Weights of a small transformer language model.
Size: width 512, 16 heads of 32, MLP 2048 GELU, vocabulary 12078.
Training: 849M tokens, 4535 steps.
Each number is 128 + 24 x the weight over the matrix's rms, rounded and kept within 0 to 255. Layers, rows and columns count from 0. Numbers have three digits each.

# layer 5 MLP down (transposed), 2048x512, rms 0.0771, rows 1002-1027, columns 128-255
168094158094114127146136120142115150136127104127133133156124128072133122135130142115154162138139133135159185095130138089142131156158133128104162120134131154162131112149141130089153103171093091125093052122153101129113166102167134153107162143144119137120121118132127112158149126145090153180117156127162110120122145162157096104142145163077136092131116162105152136080157126164073119133137
133137128116130120101093109119131098089126108100140098160138131096114115156127156168138144122136121115125134137068147132136157136129124155171130165084140158130143156129111152153122176145115165152161102132121113118081132111144118107129129151121178107135150162143105148140167101094110096110130137119124139114092143104123148155101120105174128159138104135164129102121128101118142119141148
150103125151122152138109094110127163136145044166060170100157147158099130113159121137145141144112158139153104103132146096119135120172130115113115148149121106181146171103072118080120154137128132151120218156166079129123079110152106118074144120128164149136191124151139109147083141124129165127094143143121153121087110098133102137147133159180157137112122127103130065169160138136110125135137
134135126103150148068147151119151157148112144134148120130126111125127123119128087144083119137115111160150047131127169111105122171160139130118120149126101109155091129119171123126110113139149121132100114118144142068152146077112128075173144168093116161132103130140075052098129147126061057105136144133114081141133125112137114164172133164139120127091135117110150093105115150061152145113146
147119114158137131122175111104141122158078155124122115121131149141097138139146110103097155105110153153145123058120114108161132156100110092118116123087120133116140152115133138098117122128149121103086109142159124105146107116148092140129142150135160130149117125120128126149095107130114134126073124155169151168148160157116129167134145107174135085084139138123129102135102136128110118141132
172155173148136140129142126121179109119141145107115133143133099121066133122105126097162105096129152143038180162180102107093155153149143134181111126137143154116121172111092132145092131130163143136098133154127130138189096086121189157120158148148112186136143148136142139073049147096103184096081115106153094121123125115125147133100141095139093110136088169121111120111118114093154109100060
132106136137125138114133139144141137126104102136087185173138182140100136161131123121125137108141126118126167114122115139149156138119156119146147138134145122138086146127149090126129117156152093108109147148157100149114141151143111120137132136121159144081136154097135110114105120147104144138124115157111165154161083091148074115162146115131154123104151088137124124154099129121139145121129
114144175167104126121092121101103121097161136107145088089099143108080108164150149142112126126144111106123146127130126156150097120121091140137114155099115134104134134120134137166104070141113126166167118117123119155135129138127099095142119150108166121134149086113100124182143154123105151116137132136105123119125144111129147159136128121123120127166144136158137116110131125093139129136131
120118161104146131122134109106123137160117136103101169150135131110152115097154079117150137119142118142143094124163131164080144147107148123109161106130145128099131146122130139130106096095108143124137110127140119098157138148133123139125151163102123121181107129164108170149135147118098100129130140123120098080135176143119105186137118144140156136143103144151070126123111115114125181141159
100074157095141085133177120125110103174105075119127153174105104112111117087081100125121134169093058093154130158129140104044133107124081144139161080152120114163135145150143138115125149106142103177110091159135148110131151162120120180077148170144102129088142130135143120137062137112157095116116198119129132122129114112125118125093123137117129134138159131166171158149116181150105130152145
118167133134067089084131083178095112109139139131156146148115148150111123128133108126174109153202144168135129129127137152150108153113107089134127047153159150141165114117162178132169138137123148105070140144084117143103116097148145146139085063111198119142121124121111090147145108093118121071104146150095154103099126115101204164099115118146133128134105127186068125182208112130116168131105
187135171142120135173134118126177187172166132129105112157138134146119148108177113135149159123143166125161145119124072129153121162112140150120152131101113138117114163153072119136157151134130130110099118103099102167130061151121147139171137158113131075144162138120153130107119133144070163125138113118113144097110093121143054148141085106124126135109143116120151103193148133124092100113135
096133158138129143095130159127126149170138142131122115139095131168089151099120135156113104101099120144123152131117127148086135142123100112124127167127129161129105119108150143145125115121119102122129136115161135116152189154096160097091131071107131138132094153157118105087109149135133138110152129124107124157177160119082150144134097118117103153118101152167106122150103147111124154145139
150119124095110131133134169143130098129109144159074152142128152146117132128137130138120149130135092115106095153107141104121119121104151082129105111141141155097133137128119103113124127184110175135145114168142122114133077148160133118122151101115133085137148149152128097129139090134104127122109165104122145165105151175120138120157113151131135148147157121129109113104123211121123125119086
165179091156169090164131148179109122154135095134128133099095153158115138157133161127124154131122148099133153133124139108102132120141139095113080157072122103070124169123151155168152119111182150132124151155117143128115095146143149133152147119129122128168103120092185102112161135109146143117096128117132124152124124134101135086117133132088102126104144088135127127161147149157096150116123
127144112120137131154134126127115122076123124141121132153123167115117101154120146123118121136121140126109123134121119126145134132161132114116150176117119169156117121164146135106091167117176138115118127128134113154111122136116155100136165149126130135155122139139127132124085117089105122150102085136101113135107104148126159155134130138116099121106135128138145070113127163127157127110091
160134107164148115115118146174143115078074154107115081111099113143101119131125104123126152147119121132153137100157118129133142094146128147118139164132142119131142152133138123115116122138118125134109132104134157145130103145156146140073149154141101177151135106149135145078104093136109145125169140120154141113106113142146174112118134194180131124136137131149156124137094161144118114088087
122110114131119152139147146145114131127098156114087111121100134165145123132117141055088101096114113113122119139108105120069112115154127134117164148195109127124107141170100122161120141118147106086186091141119138096125150112147131090113153123135131127175150131129145099116117081084116153103079158119131110098127127106170130106155143119163111164152154118125141144038103172120120093132108
156138138118137087077109161072148116152161117107131114130129114146161074151157131115120120157159132118121128087097125102118112119152133156120135118111094119150149109169153121107162144121142139084147100130138119103161102140142102132124153140135129120134118136111104154146123155172137108148139134120142103135143120148122124143115130122147118140165088150146105102125132110118124116145119
112118143124099094154161140143098100124135119166114114158109134084124112097136128133124104098148105137132108178198156160137134133132145141095136082118163139164155154151117164164125095145161104109109117147125084160128135125108120129106115115090137146142167127113142169161127111113132124124141125145175117143165108122134145158135148139139118141086108116127140139128133134142112155115124
113126127104104125126071157124124143134106118147097119124122140145104119099135162132129118119107133075160094156128135132155127106104148159168130130119131127137101119134126153132105119130160122146123105130145111190097098170166132113120141117099159141169090109166110138111148155132134118119147120122106178126126130132127098092118146118100120113158116104147151112125151139143165091112127
162121137137172118132163151121111118143157104097082162121160117164147108064144136145129152128133118148139138112094169141132142128155143133115146105124112087147097097125151160106155149174130141145130131139111114112136154142123150114159145094109116122159021142123137141136086147171183122081120122137124138114107104144148118096134112139147103152124125077139138106109153085170146094094116
153125114147145169123059151105122144093128101130100158127138144100111148125133133114145104131091149130113111148131113099111144120150136093106154110095160108124115165113149111124123084119161142143168121130103063122156136143164101090134127117144125114162137134122107119116097143113161163124113158128162131158121130141142165121140130131106143118144065154103147090127132162175155127139105
105152193144142086122157171120139146124116131110100196149146158141125111107151112115130114135121113160116105136145167183120126112140131119113116148103071088140130153125116143135115121159101140114169165124141102087096110107147132113180131113140129160160139171119128091146114122170124131142104106147132136131125128110164099132121087141122146134113130151091088100175135142130128120099153
108159094157131092122134157134146123110108153108145205135082139168129106125129137146139095099097124108129124163108165115085088150147115127162088116148075135096195133129115113160126142121114110080138101112086133132148105133188129120099125085123114148162080123130117131119104130127123129118207146112090149121117149066128145123134147172161136145172110141134153118084080086230099171133182
126125092153136104136132175080111104120112184129157136187141116130095151154145179161108147159130162168119171146134149093119130115116112147109110155102115205132142129156118121141097105092124157112103133125106103151076141168117156099108160098143144116124166160156119097166053119113093101165106106134138140113112110092115100149143103105121140100099124146134047112162159068151124174153142
# layer 5 MLP up, 2048x512, rms 0.0863, rows 1003-1027, columns 128-255
116091081140136117163137164127130116118194139142076128078164126171135125121089142153151101129105114121166104138158154131166123137112149112103137106103134171161131127128140130101125149140116151106152143140147135106125141130110120137126126115145150130176122122117129127122114112114102137128120153097149106089145081117128147088141106116121120142149180105157110136070093123139127070114128
131055139107119096163066137083129100097092123149108112122155128113124175120126080161101139103132133089121167144134133126092185190154125121122151118102154123079115113149129127128179094101133126143116152144124158094161148126104091101143167129161145138103119128093098141090134113134173132125112146082125085134139131136106116070151181112145116088156165087137170093175107095137165116188152
114172131121097170102097101126150181153162133135134107106221103134107126127121164110118154078145160143145120129122146129135119148168128150108136143117148114116093120129121154137169118116103117132137116207135119117100110168136115172138132139156117152105157117092095096150107087141158089111102139134134090169173097137062105093146163092121125084107099115128135130115092073150155127162101
149100163109127121156120098150164120144118127144141114146145099154141149138077100139176157120117138093118127148143098075109132119137113106132120141164113153107087112151130147102166124142120090087107113168121131121114094159167129136125128137117144111143123133169149139127110119142084146127122139136118136129111132104141097120156101161113110078097153106141083146176107113110104137112140
147134106106140083113120130109115157157142127111105136158142112128110131130111064097155107109116120169168165111128072136188135171143166099142154132126125143145080146149069133150130111111103091133138136111120088148168124093154107136111120125148095131132112109201119127113126185092113128163102101147151069089114166092092138111145124112083106138205098152143097102087126087134149112112100
121123128160173169114111103127063124136132100121124155121130127102122103139151170103127128149150115127147155129095119112150150155079113119128148133139145111111067072210129163157160110121096119113115108146132157127136159107164139142087115185133121108132134107128134144162116091127123096111160133088143148112162122195133120100136147153152146089141104134114135155078155148106092139105143
144119150105113145137114140147093136143104177097130129149140092141133126087142110115120086160120122096143117132146116113115136110164127136121113139139122142084133094150110148154095068167116127119097130155117186115156140154165112120138137170161091145137118156180144136119117120163108150136136130125122132073111129119113127123166160144157103104163117103128101108141141123144108117116137
122117117091113129147114113109124115130146068113146112174143124138131090159106126098139089146143124133156155167128133128146128165144127090111133149142152136120108079149094141091142099123136125170093136144147154084151110123163130120144123116117106125135147092178131134129095127095129124127131141106112148107104133168130130126187095107141133174122123104131161129142100099160161132148154
106100111169115109126182106181123124132093088143113119167150138144133116137116143122103114144146150111130133117146134177168166134109161170108149129123148141158122084128113130132090115133112103151098050113101154164148111151121094131069157132135143161068156140123135144109158147096075054091098108108103095130137174151121098106121163160089088112117118131139094105147143118109107123102122
115128128159102150112101139176146078110113152112159081111126100135119119155180153089175127167157131134115104107171123118147156083080126108149110116107186115125161116119189140129180078101132117106162156110087138172167110163127119150121114127145147129094157127107064107166190150149159066103116111134098152096110108083132106122114165111123128191200112111095085113137099158163174162121141
059138131072139151110127137160118127157140100142136138161108139116056107111135130149096150154173145115149104123141130099144158117150088154109140124124121087123126085074142145110125105104162104149080143158092128122161134174128091140107198148223171118113131141094110103102104156210126113092151141105194112113135128165140145116144092131127110116154138132136163116085143150091137158108154
138174137136134128146097106118121120135116135165120127158154160127099108121110109118135119102151114108127131136133135097116127173108130144105148153134152146146117107143133131133146142097108117116145140182121115119099120140171123128104111139155096074157120127139130154157101141135093102134179154156122139143118122080154135102132129105126164149143123119181131147142122122150133122109137
181154142080088107089123161092179123125144100131128138114143111173135126134151118134140116124172141085108094103133138088107150105068147114103105129107148138132104091128146119105085151102120134125168118120111101085144128148149123121148137136132108132136149108079124122149128139132131129119124164122099136178092118123172119118126153147136141115085117107131146127144148145105146111149140
139160139157110161127108140106182126145120119141128109128164112156096136130141109103122168126126129121142103119096127142154100142160117132134161128131110121108109122099133131100139115125136127146114139133077127170091146128156123133150178130122111110150128130116110166117109113135120108153144109141129138136174147095103124150117123115139096105095139129114123133119124081118148101138159
130123118063151115125157137117171125147138099132122135137152142129155098122154150130144091104162146152112098094166116097118098129097185095148112115166127106124146148103090106135143116175114118120128143109124144072125191145110130122137154152041141122110122104158124122140149104107087107135085102123151131121140098128139108118133147176124140119141101138129115137127131109114138107125139
126149109131113144142143110075116109150099171139167133166149077136144111133132101127157120115130141105125141122089153139124133064111107150128091125171148140153143152095133116128123135156142069091107149144120111081098169124146121130097142151157122085184134102092120167133069154127142090172087125121141115126115128121143165137141136157148136114152158132144121100123114131106161098111159
128116197140152147119079112130130113126137104140158129141158174116116151094139159154195135179102119144114143112172099124171111135153081114136103162172137169106143104123127080139130140144150177157174133113099116110147139124121133102164109123150118125120128095146116070118093154161116126099088123112143121112128074122146155113123170088120149118173108141102093139127129116118106136161166
190110119119117076125153155110102142118102134104152173163110149133123117144167133121114108134105135143137091132145140130198168141130119143120112160126168133149131087103121149126151099110132113137104170159182115151127129135116130129135085164155105148149094094131153110165103150102154144099148147119143088108113051163123119156110113108133136108086152095117137125174133155153146103119110
145137115115115122104156150147104160175150104110119133134169176143132140131128101157138118156126128095093120114127130087127064163162123109119144142120152146119135097129119132143146123112132103165143126093152129113113157173127124122141104115105114080109192120139126130138085123187170117166152122133088117166128121115167136111111140138139116137129098137086142122155155155117113120109079
109149127140125119104162148109148092109124110111137153123135129139130153111116108130147135101132122147092104134080125161150189102140114111122116143126130105125150114126117141152143096127152123111137157149095125107107118110134126112190114150125156122128141166141118175120128136094171157117113108143085140123083137162157104144123126093133133108134122160099138135101108096101153091162123
128129085154124147160153102157156122105132139130156167099134142113137184133174115091108162119102160130141115114134103155116126143166100144094117152060159070150129146120129073153135136130152140093175121159121105097111108119139120154151124146141121123147112085103137148101136122122104155137116133165133126114131125124124148127109141093140154137146152120085131134146116130132158132158120
082129128105122135132113115140155123178128131137167119157162141145150151111132107089116146149122089125124116156122158111148090108146099147100149122114140102082128127184110162113130143144094105088092147106139121147118126152154106108109102183136123119088120157117105141113179134142126128107151103136112121119127110099085137120071172066093118098101103138131157132133130137130140142157128
140118150096109104147122102098097169121125107113165149092117138127142141117137147153130138160129130140078150150089144146145110150117141116124093103102164124214079148155122105128131143173145137159118120126128127118087165083099172107159130103220133153112158137119113106169125110141120178149140148104138139110140168125107115131097107109102151068089127131033149118143081103138132129149175
146103182159110098165088200188143109127099099116112161150094125179123144103140197148150134135121158121116133158172099135175157114144087139151115140143144143131074149140125080132161117128150143126130125132100175171142107103156130095119103119159155109126161131148082119140119137147095074097118095087111102074151110137153084131065150123191167147172106162172160132089147109127115109133156
115088140081122077151090127153115155143132147107134128143171107138149151122160122163119107150127146074071168184127116102161078133125167141137103143170175126092142149120111169118138116150090143089128111123128145098137136126139122150158159160111137150123150070132154162136165128101142140161173134105130127144097098142122101117126169123124143134123153131115126109136113069148091120105134